config = dict(
    num_hidden_layers=21,
    hidden_size=64,
    num_attention_heads=4,
    num_key_value_heads=1,
    head_dim=32,
    intermediate_size=192,
    vocab_size=7473,
    hidden_act='swiglu',
    norm='rmsnorm',
    norm_place='pre',
    norm_eps=1e-05,
    positions='rope',
    rope_theta=10000.0,
    rope_fraction=1.0,
    qk_norm=True,
    attn_scale=0.177,
    bias='none',
    tie_word_embeddings=True,
    parallel_block=False,
    init='normal',
    init_std_qkv=0.0237,
    init_std_o=0.00366,
    init_std_up=0.0237,
    init_std_down=0.00366,
    optimizer='muon_variant',
    learning_rate=0.00751,
    lr_mult_o=1.5,
    beta1=0.95,
    lr_head=0.00903,
    warmup_steps=24,
    schedule='wsd',
    decay_fraction=0.721,
    decay_shape='linear',
    final_lr_fraction=0.0,
    batch_tokens=[8192, 16384, 32768],
    max_seq_len=256,
    doc_mask=True,
    train_tokens=146200000,
    max_steps=8603,
    dataset='wikipedia_en',
)
Each number is 50 + 10 x the weight over its row's rms, rounded and kept within 0 to 99. Layers, rows and columns count from 0. The size before them is the row's rms in percent of the matrix's.

# layer 13 attention query, 128x64, rms 0.433, rows 100-127, columns 0-63
043:27 63 41 43 47 57 42 53 38 51 63 61 34 51 60 50 39 36 60 66 36 42 57 39 51 46 32 43 49 39 51 61 51 51 46 47 21 53 58 46 37 41 55 55 36 51 37 47 60 33 55 46 63 54 57 62 47 36 49 40 44 50 41 45
041:48 49 25 55 52 49 55 44 34 45 38 43 72 43 47 44 47 56 46 27 59 52 38 53 45 59 56 59 54 61 44 43 61 43 36 67 65 52 46 41 74 68 52 49 47 64 58 62 41 44 54 37 43 40 42 42 45 47 53 47 68 55 55 48
073:38 55 62 46 47 62 58 48 56 49 66 54 34 45 61 52 42 42 49 64 42 38 52 49 50 53 33 52 50 39 49 55 42 58 46 31 29 58 58 58 35 32 53 52 41 49 42 34 63 39 57 70 53 59 63 64 43 45 45 45 36 53 30 40
044:43 45 47 36 41 54 50 53 54 31 54 51 42 52 66 44 46 46 33 55 37 27 55 45 48 46 59 58 53 69 59 63 67 49 72 33 33 62 39 68 49 44 45 49 65 47 31 47 49 50 58 60 61 48 54 64 63 46 44 50 53 52 46 55
061:65 49 58 39 67 52 67 63 32 44 36 40 48 41 35 53 49 52 46 35 64 61 51 33 59 27 55 37 39 60 64 50 44 61 42 64 60 48 48 57 56 59 45 54 47 55 63 54 51 48 47 48 41 59 38 46 39 73 42 58 56 49 56 45
074:56 63 53 59 46 47 35 28 63 36 52 56 53 56 47 38 34 41 57 52 52 72 64 48 46 47 60 35 40 44 55 57 47 38 42 69 61 50 39 53 59 59 29 66 43 53 52 47 53 42 53 39 57 47 35 31 55 39 50 61 65 52 44 59
077:52 30 48 60 47 41 60 59 24 41 59 47 66 50 51 47 63 42 41 34 37 47 65 54 70 52 47 56 59 58 43 42 48 51 61 61 43 43 43 54 57 55 48 57 59 57 61 60 65 56 55 49 58 48 34 42 64 48 69 38 59 36 62 62
089:44 59 62 57 65 44 41 45 50 47 66 48 50 56 64 38 55 66 38 54 54 50 63 48 54 56 47 52 35 55 60 52 63 56 54 50 56 57 43 61 57 50 82 40 32 65 49 56 38 49 27 46 59 34 46 59 41 56 55 45 44 41 68 42
067:75 45 28 49 54 63 37 47 51 59 56 41 46 47 47 57 44 43 59 44 59 43 48 47 45 67 40 50 53 40 72 67 50 48 62 38 27 45 55 36 41 55 59 38 52 54 37 39 42 58 49 66 55 57 47 27 48 48 52 39 46 53 61 46
092:59 50 50 41 44 58 41 50 48 49 43 71 51 52 53 52 59 49 58 50 40 59 57 48 66 72 42 52 39 36 57 39 57 60 40 41 46 32 47 52 55 44 47 45 73 57 73 61 52 36 54 53 78 36 53 48 36 64 39 52 55 53 44 41
083:60 49 66 45 43 48 58 59 46 49 44 40 45 29 47 40 55 62 64 59 45 61 70 42 66 67 42 45 45 43 62 59 51 53 51 60 44 46 63 49 41 51 63 68 43 30 46 47 41 64 70 48 54 55 52 71 45 52 57 48 52 69 54 61
079:60 56 53 66 52 34 34 45 48 50 64 30 38 40 55 41 43 31 55 33 45 51 60 58 52 48 45 35 45 47 51 56 58 68 50 27 40 61 62 55 49 49 42 56 58 50 46 42 64 33 68 47 43 63 71 49 44 52 41 48 52 41 53 44
184:66 54 39 52 60 52 52 58 46 48 36 48 73 53 42 53 60 70 47 44 57 58 44 47 55 55 61 56 53 61 44 43 44 43 42 71 78 46 41 45 64 64 43 58 61 48 58 63 34 57 39 33 52 46 40 38 59 50 58 55 61 44 67 53
155:45 46 49 51 49 51 59 50 42 43 54 51 61 51 34 48 59 64 50 41 60 54 52 52 61 58 67 32 51 62 39 38 35 46 35 66 67 38 33 40 71 68 56 65 52 57 57 64 54 53 52 28 44 39 37 39 37 56 50 48 56 52 59 54
041:60 37 41 53 47 47 60 48 55 54 41 49 52 50 57 53 45 29 57 55 59 44 36 48 41 45 44 61 45 49 56 49 60 43 57 47 35 48 57 41 39 27 45 32 22 49 46 36 73 38 59 67 63 53 55 58 47 58 36 46 31 53 48 53
039:67 50 64 56 44 49 42 50 48 48 43 49 56 53 39 57 68 56 59 55 58 67 50 58 63 55 70 23 45 56 51 40 49 51 49 61 62 47 46 41 70 54 60 51 52 54 57 58 60 71 45 27 50 41 38 42 48 43 53 60 42 48 69 63
025:43 57 49 41 45 58 50 56 36 39 48 46 43 50 72 52 56 54 19 56 44 38 41 47 40 59 39 55 57 72 48 47 44 47 37 42 59 52 59 58 55 50 51 57 53 62 53 52 35 36 53 51 44 58 55 66 37 45 57 56 72 61 38 29
049:46 52 36 49 43 48 58 53 54 47 41 48 58 64 39 50 59 56 51 35 69 52 38 37 43 54 66 49 52 57 40 40 48 33 44 70 74 47 35 43 58 70 51 50 55 60 64 66 45 62 45 38 42 38 39 44 51 54 55 42 72 53 55 44
074:62 47 47 65 59 41 42 48 47 58 37 49 65 53 34 55 56 56 60 40 63 76 41 53 52 52 58 45 49 43 43 45 46 39 35 71 73 46 49 36 64 61 49 54 54 52 63 56 49 55 49 31 38 39 40 34 51 55 51 57 50 51 66 60
081:37 51 53 41 41 59 53 49 58 46 66 52 38 51 69 46 43 42 46 64 37 25 54 51 47 56 44 56 54 55 52 54 53 51 59 26 28 55 51 63 36 37 54 45 55 47 33 41 53 49 53 66 60 59 64 69 56 38 46 40 42 51 34 43
074:46 42 41 77 46 52 40 44 58 67 58 56 57 55 46 53 56 52 63 47 56 70 39 62 64 71 47 48 55 33 33 46 50 47 39 67 61 50 55 31 54 44 61 57 46 58 65 46 56 56 52 37 35 39 58 44 59 38 59 53 42 51 54 59
073:65 55 50 60 59 59 62 51 33 74 41 46 46 58 39 55 61 48 56 36 64 58 41 44 56 46 53 43 42 28 56 37 45 51 48 58 63 41 61 56 48 51 57 44 71 57 59 43 56 62 32 44 34 53 56 63 43 53 56 45 35 43 68 54
085:50 30 61 53 74 64 62 32 46 41 44 48 40 51 51 56 60 43 36 47 56 56 46 46 49 46 38 48 49 36 39 53 48 40 69 51 62 57 38 46 31 44 56 49 64 48 37 56 50 49 47 39 51 50 50 49 62 55 41 48 64 59 21 36
085:56 50 46 46 43 48 57 46 59 60 46 47 47 54 46 33 53 61 33 48 56 44 54 60 57 38 41 72 19 51 34 57 54 55 54 53 62 44 30 47 45 38 53 60 71 56 40 29 59 41 69 54 60 53 37 44 56 47 49 60 46 51 59 45
077:49 48 70 56 45 41 59 47 48 54 42 65 51 42 52 62 61 44 53 52 51 64 36 50 51 40 42 43 44 42 57 50 44 35 54 39 39 68 55 41 46 35 58 53 34 49 78 26 70 55 55 45 58 44 38 47 40 30 48 35 45 49 49 47
087:48 50 45 41 48 37 68 67 62 54 68 29 32 32 66 46 60 31 58 50 59 47 50 62 40 56 44 61 56 42 63 46 45 53 52 50 51 36 49 47 34 43 43 54 61 43 56 60 52 41 46 41 41 35 38 44 47 53 31 55 62 44 51 62
074:61 63 49 58 46 56 45 45 50 47 42 38 50 63 57 60 57 38 41 52 25 52 37 43 74 55 62 48 61 43 44 83 55 56 46 46 38 64 58 64 38 64 37 40 67 54 50 58 57 53 49 48 43 36 46 56 51 39 54 50 58 57 50 50
074:42 39 40 54 60 70 65 50 52 57 42 53 53 54 51 45 36 48 55 51 52 49 68 63 47 42 44 48 52 39 68 64 44 71 54 56 34 56 37 64 40 38 47 39 51 52 53 39 59 45 56 71 45 53 81 46 61 53 59 47 49 39 46 53